Weights of a small transformer language model: 530M tokens.
Each number is 50 + 15 x the weight over its row's rms, rounded and kept within 0 to 99. Layers, rows and columns count from 0. The size before them is the row's rms in percent of the matrix's.

# layer 5 attention output (transposed), 576x576, rms 0.0457, rows 290-314,386-409,482-505, columns 216-287
089:32 42 44 51 25 52 58 38 36 32 60 73 38 41 73 59 81 48 58 47 51 43 59 57 20 52 60 50 69 65 78 25 51 42 65 38 69 43 71 39 53 64 76 38 64 47 31 47 31 55 70 56 46 59 63 38 57 66 81 44 73 61 57 57 49 42 54 49 80 34 34 62
085:29 64 54 76 58 47 83 50 28 68 54 50 72 45 56 70 69 69 44 37 57 52 66 50 54 69 59 26 41 42 68 43 51 81 51 47 62 73 29 66 46 82 55 38 56 33 36 24 26 43 49 39 74 52 43 67 38 67 40 57 04 51 35 42 43 40 57 55 53 52 52 53
089:29 38 26 68 51 47 16 66 50 44 38 72 40 47 53 62 46 99 54 47 38 56 36 46 65 55 56 78 45 41 50 70 43 30 32 36 44 24 41 58 22 67 73 59 53 32 54 46 33 35 62 54 68 53 55 54 22 21 69 30 39 33 45 43 50 65 45 61 34 29 21 55
099:46 45 45 48 32 57 50 57 52 53 36 03 74 66 42 60 49 49 62 41 44 52 48 31 28 57 74 55 57 71 45 41 25 43 50 83 38 61 33 57 52 37 53 39 48 51 46 87 69 44 69 22 51 32 44 67 67 39 23 58 30 34 51 42 67 58 58 68 52 35 54 64
085:57 73 53 44 50 31 53 28 42 71 41 35 50 46 64 53 39 48 42 48 55 41 43 49 58 56 35 84 22 38 42 63 34 42 50 44 70 49 42 70 58 29 43 56 78 23 54 80 29 35 64 44 62 52 30 59 40 52 73 51 57 33 44 42 54 52 66 47 45 68 43 47
090:38 52 56 34 46 64 52 34 43 33 61 37 54 52 38 15 47 71 78 57 59 52 71 54 46 33 55 37 69 43 80 52 16 67 51 59 71 82 21 43 55 51 46 53 55 41 56 86 43 75 52 66 65 56 33 47 33 43 58 34 68 60 56 27 50 50 43 32 83 52 58 69
104:30 49 52 70 34 68 23 40 59 52 54 52 63 46 28 50 52 59 71 57 51 60 85 52 50 58 52 27 66 55 77 60 52 43 39 53 47 55 40 30 36 36 44 26 38 47 53 29 57 56 19 69 39 57 41 35 29 48 63 40 56 54 71 48 43 50 62 41 33 61 61 67
092:52 13 53 69 51 49 63 63 33 73 31 28 61 71 55 65 57 03 66 84 55 55 53 43 29 20 32 39 37 58 36 57 60 60 43 40 63 46 56 43 54 51 57 62 51 33 57 63 59 36 53 50 43 37 72 79 52 54 56 52 65 63 85 19 75 21 70 24 77 47 48 74
098:53 48 57 62 55 29 76 45 41 59 38 45 28 69 43 46 33 38 38 53 41 63 43 52 53 32 51 64 35 53 54 53 75 48 56 54 47 62 29 45 71 91 29 78 79 37 53 64 55 17 63 40 40 39 43 56 66 52 22 45 43 63 34 45 65 49 61 38 40 50 49 36
085:68 30 49 45 41 84 63 41 51 14 61 78 51 32 53 32 44 20 28 61 53 48 62 22 42 43 55 64 35 48 39 28 48 49 72 50 77 31 94 23 43 64 49 74 48 62 21 21 33 58 61 35 40 13 86 26 57 66 89 37 64 71 64 72 38 43 39 40 55 53 30 37
084:48 49 41 39 55 31 42 44 71 76 51 21 55 60 59 76 20 52 42 48 31 30 60 37 35 57 53 73 62 46 29 66 52 35 33 47 25 56 50 55 58 43 48 69 63 32 45 73 49 49 47 63 26 50 19 59 35 44 26 65 14 34 40 59 63 35 59 73 36 59 64 49
095:56 54 44 37 58 18 14 26 83 85 33 53 55 64 49 66 13 57 51 51 41 53 41 26 47 47 66 57 43 53 23 62 45 55 42 51 40 49 53 63 32 60 32 59 49 39 45 30 36 50 32 50 70 34 53 49 36 35 38 68 31 29 37 65 63 54 50 41 33 55 57 29
083:72 65 49 29 40 63 49 52 59 46 61 61 67 47 62 42 37 66 70 24 67 30 43 73 81 86 75 61 74 44 44 69 43 61 64 62 44 45 45 43 57 19 42 48 43 68 66 58 54 76 38 39 60 63 26 36 56 52 44 51 83 60 71 69 38 27 72 54 61 43 66 48
104:48 65 56 57 51 51 49 41 71 38 16 47 71 48 48 52 56 44 64 49 71 42 73 55 71 75 07 50 50 60 35 73 58 32 38 59 40 64 45 68 51 18 25 59 66 46 28 63 40 51 48 28 53 58 40 33 58 77 42 23 75 46 54 54 63 61 62 62 50 69 64 44
098:57 45 35 24 36 54 72 27 54 46 55 38 36 37 77 70 46 25 27 38 31 03 68 20 56 72 61 42 56 61 17 54 62 43 42 25 30 61 68 40 40 47 80 57 50 73 16 76 36 48 42 69 38 67 53 32 28 86 64 55 35 48 52 63 26 52 63 57 49 42 49 38
091:31 36 53 75 37 78 48 42 45 38 44 61 34 63 48 76 97 84 75 53 64 64 73 64 55 25 59 16 42 39 53 42 54 49 54 47 53 44 35 64 53 98 63 34 46 43 59 20 72 64 37 46 53 56 38 67 64 39 62 56 59 36 33 16 40 65 49 36 71 38 37 63
094:51 36 53 57 82 48 37 28 51 49 59 68 42 59 40 38 44 20 40 57 21 38 57 13 22 62 44 58 43 40 54 26 60 55 48 53 35 55 74 39 52 68 30 51 55 91 48 49 26 48 52 52 44 37 61 34 30 59 43 50 28 60 48 71 65 27 46 64 31 42 27 24
095:48 64 54 48 56 48 50 44 31 66 58 38 52 50 72 95 49 27 52 39 51 52 63 63 25 46 40 29 40 36 63 51 62 72 39 57 75 52 35 39 57 45 53 45 39 51 63 58 53 65 59 55 45 52 64 74 66 65 56 49 66 39 73 21 52 26 54 14 87 44 47 80
093:44 52 66 47 81 63 49 87 44 96 39 19 67 51 28 56 60 42 52 33 41 41 54 63 55 68 32 63 37 30 86 55 45 23 25 68 45 67 38 44 55 18 55 33 24 44 76 52 87 33 50 53 30 58 40 57 46 43 48 16 50 29 50 38 63 32 50 48 65 72 45 65
094:59 50 56 46 21 47 57 63 44 57 36 36 45 56 63 56 52 33 54 63 52 31 40 33 47 52 29 60 52 53 15 63 32 66 66 56 50 56 60 39 45 10 38 39 47 72 37 70 47 45 34 33 46 53 32 55 31 57 50 71 72 52 85 65 44 50 58 67 50 75 54 48
094:68 36 64 50 43 45 81 73 43 64 59 45 21 38 42 43 55 46 31 63 49 69 36 32 34 38 56 54 36 65 32 48 55 74 51 52 55 61 70 52 33 45 51 50 45 43 56 39 35 59 50 29 55 37 50 70 57 38 56 77 03 53 54 46 40 50 53 38 50 64 56 36
088:40 28 46 79 55 61 60 41 51 61 45 55 39 54 50 49 43 70 58 72 46 61 56 37 67 11 77 19 55 36 50 26 60 72 49 28 45 51 42 66 40 71 41 33 59 38 75 34 60 49 47 52 61 55 51 86 35 10 61 74 50 60 18 34 65 60 40 52 43 48 37 36
104:65 30 48 48 65 50 46 61 58 61 43 49 45 44 75 84 41 49 56 57 45 46 83 68 52 48 28 51 57 52 58 48 48 35 52 71 72 60 34 57 41 47 58 75 57 68 51 80 45 45 71 50 62 70 46 65 49 50 42 60 80 49 66 62 32 43 57 45 49 47 62 45
095:36 58 51 34 42 40 61 38 52 56 58 50 61 50 43 70 48 14 27 59 72 41 49 39 40 49 45 47 50 46 35 62 64 42 56 49 44 41 58 62 66 00 38 43 40 72 29 66 62 46 60 47 46 33 88 56 31 47 43 58 55 61 62 34 60 65 76 35 55 51 67 61
086:52 59 64 41 47 38 57 39 61 40 64 50 57 40 35 48 40 31 52 64 50 47 40 45 39 41 56 55 84 57 46 45 57 52 43 65 54 58 47 51 52 41 35 51 51 35 58 54 67 50 39 51 47 55 61 24 28 44 35 65 32 60 51 64 54 58 39 48 58 42 86 47
099:26 42 53 24 50 51 58 16 55 40 68 40 51 54 74 59 49 50 66 39 59 53 40 61 30 66 33 34 60 39 46 30 53 46 48 46 51 51 39 24 54 58 45 40 64 61 78 77 46 49 52 29 47 78 61 42 80 64 45 55 50 48 77 57 65 69 48 51 78 39 48 52
112:48 62 42 71 51 39 75 81 36 56 45 51 66 66 49 32 55 51 67 30 21 61 44 65 67 71 34 46 51 65 53 50 48 51 61 48 66 75 33 69 65 38 46 34 45 53 56 73 59 52 49 52 54 67 18 67 60 97 40 33 43 55 61 43 38 52 49 42 67 46 59 69
094:51 28 44 32 35 55 29 64 72 40 47 66 39 61 61 55 52 41 42 37 43 41 64 37 36 43 34 37 69 34 60 48 60 64 43 86 50 62 49 28 46 55 54 36 56 64 33 57 47 39 42 64 75 40 62 31 22 52 43 59 40 30 32 35 76 69 26 35 45 54 47 52
103:33 51 44 52 24 39 94 46 51 57 70 32 49 69 44 30 62 56 47 27 20 44 57 47 46 63 72 49 25 74 20 16 32 77 71 48 36 69 54 44 73 55 63 29 37 36 29 76 27 60 29 46 73 37 52 81 66 73 30 41 43 42 50 34 62 53 56 74 69 36 60 68
086:88 57 56 63 46 41 12 64 45 46 38 61 34 66 42 47 22 51 47 44 50 57 42 59 70 27 33 60 43 52 93 73 49 49 24 70 49 64 39 49 18 65 35 79 58 66 59 60 45 36 90 41 44 44 44 55 32 11 58 49 51 35 29 59 68 39 50 38 19 65 38 45
109:37 19 40 32 64 56 69 64 50 79 80 55 35 49 49 13 40 45 49 49 46 66 46 53 41 40 62 51 58 37 58 44 51 79 55 50 70 61 57 51 60 29 51 41 38 77 38 50 48 58 40 57 82 58 57 47 32 73 54 62 38 43 55 39 52 39 49 31 72 38 52 52
095:25 59 45 58 46 55 76 49 61 73 59 38 45 27 45 42 64 43 49 37 55 58 90 35 45 63 66 27 59 47 44 41 52 49 65 18 50 39 88 41 60 31 60 27 52 59 51 56 46 35 30 55 48 59 40 43 44 60 53 45 68 46 51 41 36 40 56 75 62 45 74 55
097:62 56 57 56 37 55 75 43 55 40 32 46 54 56 58 41 48 29 51 81 72 49 63 83 24 12 37 64 32 76 20 53 56 50 62 52 52 56 52 30 41 80 51 61 54 47 51 26 59 39 41 54 47 22 71 71 44 54 57 39 46 55 47 45 76 37 59 14 64 44 51 50
098:52 75 62 53 52 42 60 52 29 71 55 29 28 64 48 56 57 58 71 64 20 75 32 64 63 41 52 70 39 54 51 38 67 41 27 62 58 64 39 62 36 64 41 63 56 32 54 71 71 57 81 32 57 61 16 46 51 47 44 37 37 54 42 49 47 51 63 55 21 21 80 28
091:51 70 36 15 33 63 83 34 63 51 55 33 72 51 57 45 47 22 58 48 52 60 58 33 63 66 51 69 17 46 29 34 40 40 57 48 51 40 89 29 53 63 54 30 69 52 82 23 67 65 29 45 67 55 79 45 66 83 46 37 48 41 82 67 51 42 40 83 77 34 42 54
083:52 60 25 35 52 44 62 50 62 73 69 73 27 52 53 65 61 33 42 42 33 52 57 39 67 54 42 48 58 35 47 56 51 59 56 54 33 49 63 36 75 72 48 47 71 60 34 78 49 48 57 40 44 47 34 27 23 43 40 49 33 54 34 49 79 14 52 62 49 60 25 37
094:54 76 48 23 49 38 56 53 55 52 24 50 53 37 45 74 28 59 47 37 40 54 22 31 57 44 23 57 41 52 75 47 45 32 58 54 46 37 61 45 32 55 43 47 51 20 56 45 51 51 46 49 61 45 41 32 51 61 30 44 39 50 42 48 73 57 49 29 34 70 46 17
101:45 55 64 67 61 62 47 38 30 62 50 45 56 49 56 47 32 72 54 33 42 51 49 41 71 57 88 51 53 47 88 49 57 46 38 68 51 55 52 79 59 53 31 40 46 38 64 37 40 52 41 62 51 70 49 29 59 32 77 50 69 58 62 69 16 50 58 40 38 54 44 41
091:36 66 75 82 52 45 58 62 42 49 17 39 47 55 65 44 28 64 56 60 38 50 55 65 56 72 35 68 28 55 72 49 63 49 57 72 28 67 29 43 35 34 34 65 53 42 50 49 52 65 47 66 54 48 41 39 58 53 56 63 76 45 46 67 12 67 35 50 27 42 80 59
112:60 44 40 47 39 38 84 37 57 26 67 52 44 62 57 39 60 55 29 43 31 27 91 36 35 53 30 23 70 52 49 42 41 67 65 23 50 58 98 61 45 47 69 24 38 89 44 41 37 52 21 57 37 68 54 51 34 66 68 58 56 49 44 41 40 51 65 53 60 30 48 64
092:58 24 85 69 56 45 34 54 32 36 22 55 46 59 54 58 76 61 67 58 87 40 74 62 57 29 55 15 50 57 33 73 48 36 47 55 59 46 25 72 34 53 43 79 40 55 76 51 61 38 59 56 36 56 55 88 57 22 70 56 63 47 46 31 44 61 88 26 59 50 67 60
105:58 67 33 40 64 59 63 24 66 69 62 60 38 71 54 64 34 41 47 41 23 52 56 21 40 85 46 64 30 24 35 47 54 37 48 28 38 41 62 40 66 48 59 52 71 82 58 46 79 50 33 46 53 61 67 18 45 65 36 54 27 62 70 54 53 31 46 67 68 43 33 43
091:56 63 53 54 62 40 42 25 60 47 38 65 26 53 54 69 30 54 53 57 70 69 57 70 18 32 43 49 54 53 62 61 59 55 37 34 59 41 33 47 23 77 37 58 55 47 61 64 62 50 70 48 14 36 77 60 79 34 61 59 63 54 42 04 68 65 65 05 65 48 49 45
087:59 52 45 42 78 58 32 49 58 39 63 63 62 26 47 49 42 52 23 74 48 37 63 65 40 45 46 77 47 53 80 61 57 37 38 55 40 62 66 46 55 48 66 50 42 34 51 50 58 38 75 57 35 47 33 31 30 28 36 33 55 56 23 55 63 41 34 39 41 65 37 33
093:65 53 28 71 44 47 45 52 33 07 16 39 50 30 68 49 30 54 10 62 65 39 58 56 28 45 49 35 32 41 49 52 42 82 63 37 57 61 51 49 31 55 40 60 43 58 49 43 22 42 34 53 41 38 53 59 37 43 52 72 78 51 58 42 33 44 37 33 51 84 60 81
111:74 75 53 40 37 48 78 66 60 41 31 23 37 53 48 71 59 24 39 64 60 47 58 48 44 59 38 72 30 63 18 45 42 51 55 52 55 52 62 49 50 44 54 51 34 45 53 55 60 59 76 39 40 50 28 60 58 62 40 50 49 43 68 39 57 53 61 55 66 56 62 42
099:42 40 51 59 48 49 73 63 51 71 66 49 54 52 48 15 55 40 62 65 33 59 39 30 66 27 73 34 64 64 15 31 77 83 62 32 63 44 59 57 92 43 52 36 20 28 54 41 70 32 32 54 92 36 44 80 26 46 60 43 55 53 59 40 68 26 38 48 55 48 44 59
104:52 25 60 63 82 53 22 20 58 48 49 53 58 38 39 71 73 71 41 66 58 47 82 61 45 04 52 38 67 63 59 46 47 51 37 62 73 55 32 75 51 62 50 54 50 50 46 44 69 58 56 67 49 34 86 42 34 21 41 73 53 70 31 57 53 50 37 42 44 43 55 33
102:58 67 56 53 58 59 47 24 35 50 32 59 43 56 56 62 06 57 64 42 70 46 42 49 20 80 35 45 42 37 72 55 52 27 41 49 32 47 42 57 36 48 31 42 51 42 39 54 44 71 52 42 36 32 62 68 64 40 78 46 65 25 33 60 39 58 60 03 25 46 82 60
104:56 40 50 39 54 39 50 54 33 72 69 55 34 70 57 48 55 57 37 52 42 72 48 48 29 73 52 19 82 58 64 35 70 43 40 46 71 43 36 48 67 41 67 17 51 58 62 71 50 59 35 46 44 50 37 55 48 55 64 36 44 44 56 38 79 43 61 54 70 51 49 80
096:46 42 63 44 47 46 72 35 27 50 38 63 56 62 48 60 75 74 34 30 46 37 87 45 57 82 52 50 38 41 68 55 34 40 33 43 65 50 29 57 60 54 50 39 49 35 47 69 40 61 72 78 58 50 28 52 33 39 35 44 42 42 30 28 22 62 52 51 64 53 46 73
113:33 47 25 59 24 54 50 46 61 37 53 52 45 38 52 69 59 60 78 43 37 60 29 82 50 52 50 54 82 47 59 51 53 33 44 64 30 60 58 43 26 47 59 72 26 27 56 51 54 55 61 34 61 67 66 41 38 42 65 31 58 45 60 57 46 48 42 36 54 49 45 24
100:32 44 52 44 27 59 57 54 73 38 33 31 72 62 28 54 39 42 52 30 42 46 46 60 32 70 81 45 69 52 50 36 19 45 43 67 39 46 43 53 57 39 42 46 59 41 36 50 43 75 45 28 57 52 67 57 61 38 49 22 37 43 11 56 52 60 31 46 61 58 68 21
080:65 52 59 51 48 49 49 48 51 44 47 30 33 26 61 43 51 45 43 62 60 45 51 33 42 37 43 61 30 58 47 65 48 49 63 26 55 66 49 48 17 50 31 63 56 57 52 42 43 30 73 50 59 46 60 57 49 51 62 82 49 48 52 57 33 29 50 57 36 43 56 46
103:41 37 61 06 50 57 39 61 53 55 65 43 41 65 42 42 45 67 56 17 22 36 75 63 54 56 53 52 64 30 63 51 50 54 40 62 55 61 21 36 71 26 58 53 30 55 45 75 40 76 35 68 63 65 31 32 32 33 57 38 57 41 40 68 56 55 61 28 66 47 43 37
098:32 36 53 55 63 59 60 27 65 60 69 69 69 44 30 73 71 47 54 69 45 45 84 35 56 50 72 43 48 36 76 37 55 46 41 48 29 45 45 40 48 43 39 42 51 30 65 63 62 38 34 62 42 47 37 46 34 28 46 68 67 42 33 28 58 61 68 54 51 46 47 56
105:49 15 47 57 51 60 75 80 56 71 54 49 49 67 42 43 39 41 45 67 41 56 47 32 25 50 48 39 33 53 25 61 44 59 37 41 40 44 60 25 53 56 69 54 58 61 64 16 44 37 30 78 82 29 61 53 31 59 48 52 46 58 40 42 58 00 75 27 68 88 39 60
103:30 52 83 49 59 49 57 44 30 46 38 64 39 61 33 52 38 75 32 46 30 66 43 70 48 43 45 72 53 52 54 51 64 41 39 58 78 67 31 59 57 75 41 55 69 30 47 49 64 35 90 85 24 49 45 54 51 46 38 46 35 45 54 43 33 74 52 42 49 49 76 63
088:52 20 64 49 61 64 63 47 45 51 58 47 50 48 56 35 38 27 35 68 33 56 59 28 38 57 40 47 25 40 45 44 46 45 40 60 67 44 79 44 40 50 60 58 43 55 59 62 44 50 21 75 71 12 63 41 41 55 58 51 61 36 48 42 43 38 48 48 37 25 46 71
090:26 43 30 43 59 53 66 40 69 56 61 46 29 28 51 70 73 39 46 53 50 38 59 65 47 51 60 39 95 46 44 53 60 36 57 52 20 65 81 40 39 56 43 61 59 23 29 69 60 38 61 69 25 66 37 51 47 67 65 67 53 65 73 48 43 50 24 63 67 34 40 35
107:44 29 38 47 52 13 34 27 64 69 30 43 23 52 44 61 38 44 64 47 50 41 49 61 69 24 68 40 64 66 48 44 60 32 45 70 52 57 46 50 30 37 55 39 57 51 49 59 24 56 45 77 54 39 38 33 34 41 14 63 57 40 52 41 62 68 49 38 62 59 60 39
091:63 69 43 56 41 55 56 45 45 34 51 56 47 58 60 33 56 43 76 19 53 43 43 55 74 61 53 70 51 42 39 35 54 75 59 62 41 51 41 69 43 31 57 39 45 80 70 51 51 45 43 17 42 67 61 50 56 49 31 51 62 62 50 85 21 35 61 53 33 31 49 33
108:45 47 47 73 68 54 66 42 54 33 30 38 31 49 49 32 66 49 72 55 52 61 61 48 64 81 29 56 42 63 40 58 69 68 64 60 42 54 55 59 58 27 31 69 50 43 37 22 37 41 56 53 46 51 48 36 55 54 39 44 57 63 57 54 54 46 52 67 43 47 67 40
108:58 25 28 35 33 44 70 58 61 38 70 57 44 24 51 71 66 39 21 67 37 29 63 19 40 58 52 51 49 60 13 59 71 48 92 43 26 59 51 36 25 41 69 42 45 72 45 60 41 45 45 50 43 29 74 57 31 69 76 63 23 80 39 56 25 22 62 67 45 35 50 42
096:47 71 65 55 44 73 33 37 39 40 40 73 33 63 51 43 59 68 63 79 85 56 74 61 68 35 61 44 47 38 58 56 32 38 39 42 52 27 41 89 46 97 36 29 50 47 51 09 69 66 56 28 67 32 56 69 62 20 70 52 54 39 23 32 38 64 59 46 60 48 57 66
102:62 44 50 72 85 33 43 25 37 73 47 56 35 65 39 65 55 49 41 27 37 50 53 53 27 63 40 66 41 49 60 45 73 46 56 54 40 67 73 30 63 41 51 43 47 56 37 62 39 62 67 56 47 57 51 49 34 68 47 33 59 27 86 36 89 40 45 51 61 45 36 40
097:49 82 46 53 34 49 70 55 54 69 55 30 42 62 67 71 49 26 23 35 35 58 57 41 32 44 41 39 45 34 67 52 50 53 51 50 70 68 23 46 53 31 52 33 65 68 46 30 54 84 55 43 46 27 44 54 26 64 50 52 50 36 38 31 68 34 61 41 56 81 44 34
101:47 43 33 60 59 71 84 54 72 64 44 30 67 52 53 48 69 57 37 47 54 35 62 50 61 13 48 47 40 32 72 36 50 48 50 76 33 75 71 34 62 34 63 77 34 45 48 27 71 55 49 44 35 48 65 49 37 73 19 37 68 41 34 55 56 34 37 57 73 64 28 16
096:58 41 38 62 51 54 77 71 56 53 70 48 34 42 56 46 55 47 33 58 56 59 37 32 35 53 45 52 38 63 08 51 49 75 74 31 46 66 62 16 38 54 43 61 57 69 69 25 49 31 24 19 67 53 66 72 60 54 55 72 44 67 73 64 52 13 54 48 49 73 50 31
100:65 28 59 39 46 42 91 62 42 50 56 40 38 26 52 49 64 49 46 70 72 43 53 35 29 52 72 54 39 72 33 30 32 52 46 23 52 53 77 41 35 34 48 50 38 62 65 45 35 58 50 63 66 65 54 50 40 51 58 78 28 52 47 36 39 35 44 31 60 36 31 37
084:49 55 55 38 49 77 32 45 60 74 61 84 46 68 53 47 37 73 40 56 39 35 52 64 75 38 76 34 61 38 34 37 64 50 09 21 48 28 49 57 65 70 49 41 57 64 62 44 57 61 55 60 69 73 62 42 58 13 62 39 60 48 31 46 46 43 50 26 66 64 55 43
109:89 28 38 52 62 57 38 59 64 65 45 36 57 39 72 55 47 56 79 49 50 54 47 70 48 34 25 55 29 73 36 54 34 32 48 48 70 63 22 61 30 35 49 78 51 64 40 70 56 41 60 34 57 65 76 40 48 51 34 53 58 59 43 99 22 20 63 23 38 53 72 33
094:50 36 59 72 35 60 78 28 46 65 49 44 48 49 50 55 61 26 57 70 41 61 39 42 53 67 48 53 46 28 67 60 54 53 65 57 36 79 66 26 64 19 33 34 26 59 45 53 61 66 62 18 48 44 82 80 63 48 57 65 58 62 68 49 47 40 71 28 36 44 80 34
# layer 5 attention value, 192x576, rms 0.0377, rows 99-122, columns 216-287
096:20 71 67 45 48 38 63 48 41 47 68 53 93 26 29 44 64 66 50 52 42 45 32 33 39 57 57 39 59 57 44 23 37 41 55 63 48 74 50 37 46 42 45 54 68 37 47 56 52 44 44 59 57 50 63 41 30 53 31 24 59 56 49 78 30 47 52 23 26 55 32 65
102:73 35 52 40 37 49 08 36 49 66 11 33 48 50 46 40 31 44 34 53 31 67 54 57 55 50 48 48 42 49 40 58 57 30 24 57 35 58 78 43 29 54 42 45 58 40 35 71 46 39 50 66 79 62 33 44 47 45 47 49 55 28 64 31 64 37 55 53 33 26 32 82
101:54 50 44 57 58 67 14 60 71 56 31 42 53 50 82 15 26 31 69 58 66 57 57 13 66 35 52 36 58 46 46 62 61 37 72 68 40 36 47 56 55 33 46 51 58 48 47 63 18 41 65 53 64 56 42 64 70 13 56 38 90 39 59 44 57 37 38 50 69 44 63 44
087:64 52 50 47 28 41 43 33 17 65 27 60 85 43 55 60 42 60 64 13 39 54 42 49 37 51 56 56 45 41 39 30 66 48 61 71 76 57 44 66 65 62 46 47 51 35 38 48 48 59 30 41 74 63 34 38 57 37 33 77 31 59 50 52 45 66 54 49 58 52 20 43
094:57 40 58 33 52 48 57 66 46 47 20 51 57 60 32 52 65 52 36 61 37 54 64 54 60 32 61 48 52 57 49 64 51 54 35 59 66 66 41 25 64 80 49 48 27 76 71 41 45 68 48 54 69 59 44 40 45 73 60 45 46 47 47 60 25 48 40 52 25 54 65 40
092:44 71 70 49 81 54 29 84 41 50 71 28 63 37 50 48 72 45 48 50 48 33 79 75 55 50 62 63 27 51 71 44 55 55 45 50 68 78 62 32 49 56 49 63 38 63 70 61 59 62 51 60 36 38 59 54 39 16 78 59 49 45 34 40 37 53 10 17 24 59 73 61
100:57 27 51 63 90 33 46 51 58 50 41 39 54 72 58 37 37 25 32 92 74 57 51 77 67 41 51 51 28 53 53 56 52 61 63 47 51 32 57 42 35 49 42 54 41 43 64 54 45 38 62 63 70 65 64 33 16 43 34 65 62 54 53 61 26 37 45 30 59 63 23 27
099:38 70 63 58 40 29 63 70 51 48 42 54 73 58 40 83 59 40 39 17 45 64 27 52 42 46 46 69 72 60 44 61 39 35 62 65 62 51 36 39 42 34 54 50 46 44 52 42 64 32 63 24 16 63 48 49 70 52 23 55 53 47 29 53 36 33 54 47 73 54 30 25
092:49 07 49 38 61 70 81 39 73 37 39 38 39 31 37 51 49 39 38 32 60 61 68 31 41 47 45 54 42 56 47 74 59 37 40 41 51 49 32 36 19 60 49 54 58 29 40 50 52 55 35 47 62 56 49 21 40 40 44 73 02 34 19 32 55 35 53 61 57 71 39 22
085:61 78 56 36 63 34 03 55 40 39 57 46 52 78 79 36 44 23 41 40 28 50 37 67 61 58 79 56 30 59 61 21 49 48 53 68 71 44 46 20 61 60 41 51 44 42 54 61 60 54 70 15 65 57 43 70 53 50 17 49 26 48 63 82 34 52 52 44 66 50 40 74
096:40 70 24 35 21 49 21 29 87 45 40 46 47 66 52 44 70 30 47 30 48 60 63 59 45 58 56 51 46 56 34 07 42 44 43 51 39 43 64 38 47 63 45 41 31 70 33 73 39 61 54 34 60 45 52 55 35 42 36 50 54 41 65 62 50 41 65 62 34 49 43 60
089:47 53 33 51 46 67 51 31 43 54 53 56 55 40 55 52 61 30 54 64 72 40 66 51 42 35 54 43 83 55 50 71 48 41 36 57 35 54 17 41 61 42 47 41 43 51 64 41 66 51 46 64 43 30 42 39 34 67 70 36 51 63 43 31 84 58 57 58 50 51 97 80
101:54 46 32 49 71 66 89 11 61 31 58 66 70 22 58 43 31 67 36 54 23 83 82 83 39 41 25 36 62 30 68 33 50 31 45 72 55 47 33 63 37 26 39 34 48 49 30 48 64 50 28 38 70 53 45 46 51 52 71 35 57 60 36 38 53 74 49 68 40 59 51 18
103:53 50 29 72 43 48 32 38 01 52 63 51 31 57 58 22 59 56 44 65 42 29 70 33 57 50 70 54 60 50 53 40 56 46 34 25 55 64 45 42 51 34 59 49 59 44 49 61 57 34 35 37 46 59 48 42 47 33 39 84 22 71 71 55 50 56 57 36 55 31 73 99
094:22 47 65 66 47 54 39 90 26 45 61 57 68 52 16 36 64 48 27 32 53 50 52 52 60 53 41 49 53 48 63 54 44 60 47 56 64 34 60 67 19 89 41 66 84 51 57 59 62 35 64 99 52 59 61 35 63 70 53 47 63 64 54 52 43 46 30 39 64 77 37 33
098:44 64 27 16 66 49 50 55 74 41 86 58 34 50 58 52 55 64 53 29 46 42 70 55 60 53 24 52 54 52 52 44 61 38 23 74 43 51 48 52 66 38 60 35 42 48 28 45 54 52 67 79 28 58 61 64 45 52 56 55 39 37 60 23 76 43 46 48 76 47 16 64
091:33 68 48 59 41 35 27 64 48 44 64 45 44 44 08 58 39 55 45 44 59 32 72 41 56 46 42 55 47 56 40 40 50 59 58 56 47 48 38 71 59 55 60 51 40 55 49 48 40 40 66 64 79 52 61 55 62 29 74 49 42 19 29 44 41 36 54 38 92 27 20 36
099:53 65 72 55 49 55 46 39 46 68 78 44 45 48 99 33 41 45 47 74 53 35 67 50 72 40 50 61 46 55 36 06 45 57 47 67 38 26 17 88 86 43 62 46 30 76 57 48 54 57 50 46 41 50 62 67 41 22 63 43 62 62 42 34 42 46 49 38 47 50 74 49
095:67 65 34 62 71 66 46 28 33 44 56 49 37 40 61 38 30 68 46 71 62 56 38 76 45 33 43 56 48 35 47 22 52 55 47 28 53 54 61 49 52 25 53 39 53 26 27 46 54 54 71 41 47 37 59 37 33 49 51 48 58 51 34 42 65 67 59 63 23 38 38 78
103:28 60 34 22 78 45 35 59 47 58 38 39 42 27 75 41 31 67 27 54 50 32 33 32 54 50 77 39 25 59 38 60 48 49 51 40 26 41 31 23 53 80 18 60 43 56 55 52 30 40 54 55 51 57 60 52 34 46 40 60 67 48 47 30 49 51 51 47 38 63 39 13
094:60 38 56 42 37 62 27 56 56 68 54 46 75 50 40 54 40 68 65 86 50 48 08 49 60 43 51 48 41 50 41 49 29 54 60 49 65 25 62 73 19 50 57 64 44 54 86 54 61 63 68 56 42 38 47 57 51 58 35 52 73 57 36 99 22 55 42 56 21 55 49 23
102:58 54 36 54 37 52 56 32 29 61 28 37 08 61 86 63 43 48 51 50 30 69 54 70 67 44 46 41 55 57 33 59 48 48 70 48 55 50 20 36 51 39 53 56 50 53 43 46 65 43 70 53 49 44 40 47 48 51 55 45 50 29 49 23 47 34 60 30 63 35 61 60
096:62 39 57 46 42 33 32 30 45 41 77 52 49 29 21 49 48 58 41 82 60 84 47 60 47 31 58 58 80 36 64 77 54 66 37 60 34 35 65 46 63 41 54 30 34 59 15 44 49 64 31 11 91 48 42 55 52 39 66 83 59 70 51 25 52 57 77 61 52 66 42 31
090:33 51 56 15 27 31 46 53 81 44 41 48 60 72 55 78 78 38 55 67 41 50 42 54 44 33 53 58 33 66 41 61 50 39 36 59 51 51 57 13 79 57 45 64 42 81 17 42 61 50 50 15 53 53 38 34 37 39 41 35 23 49 50 55 65 60 55 40 64 36 48 61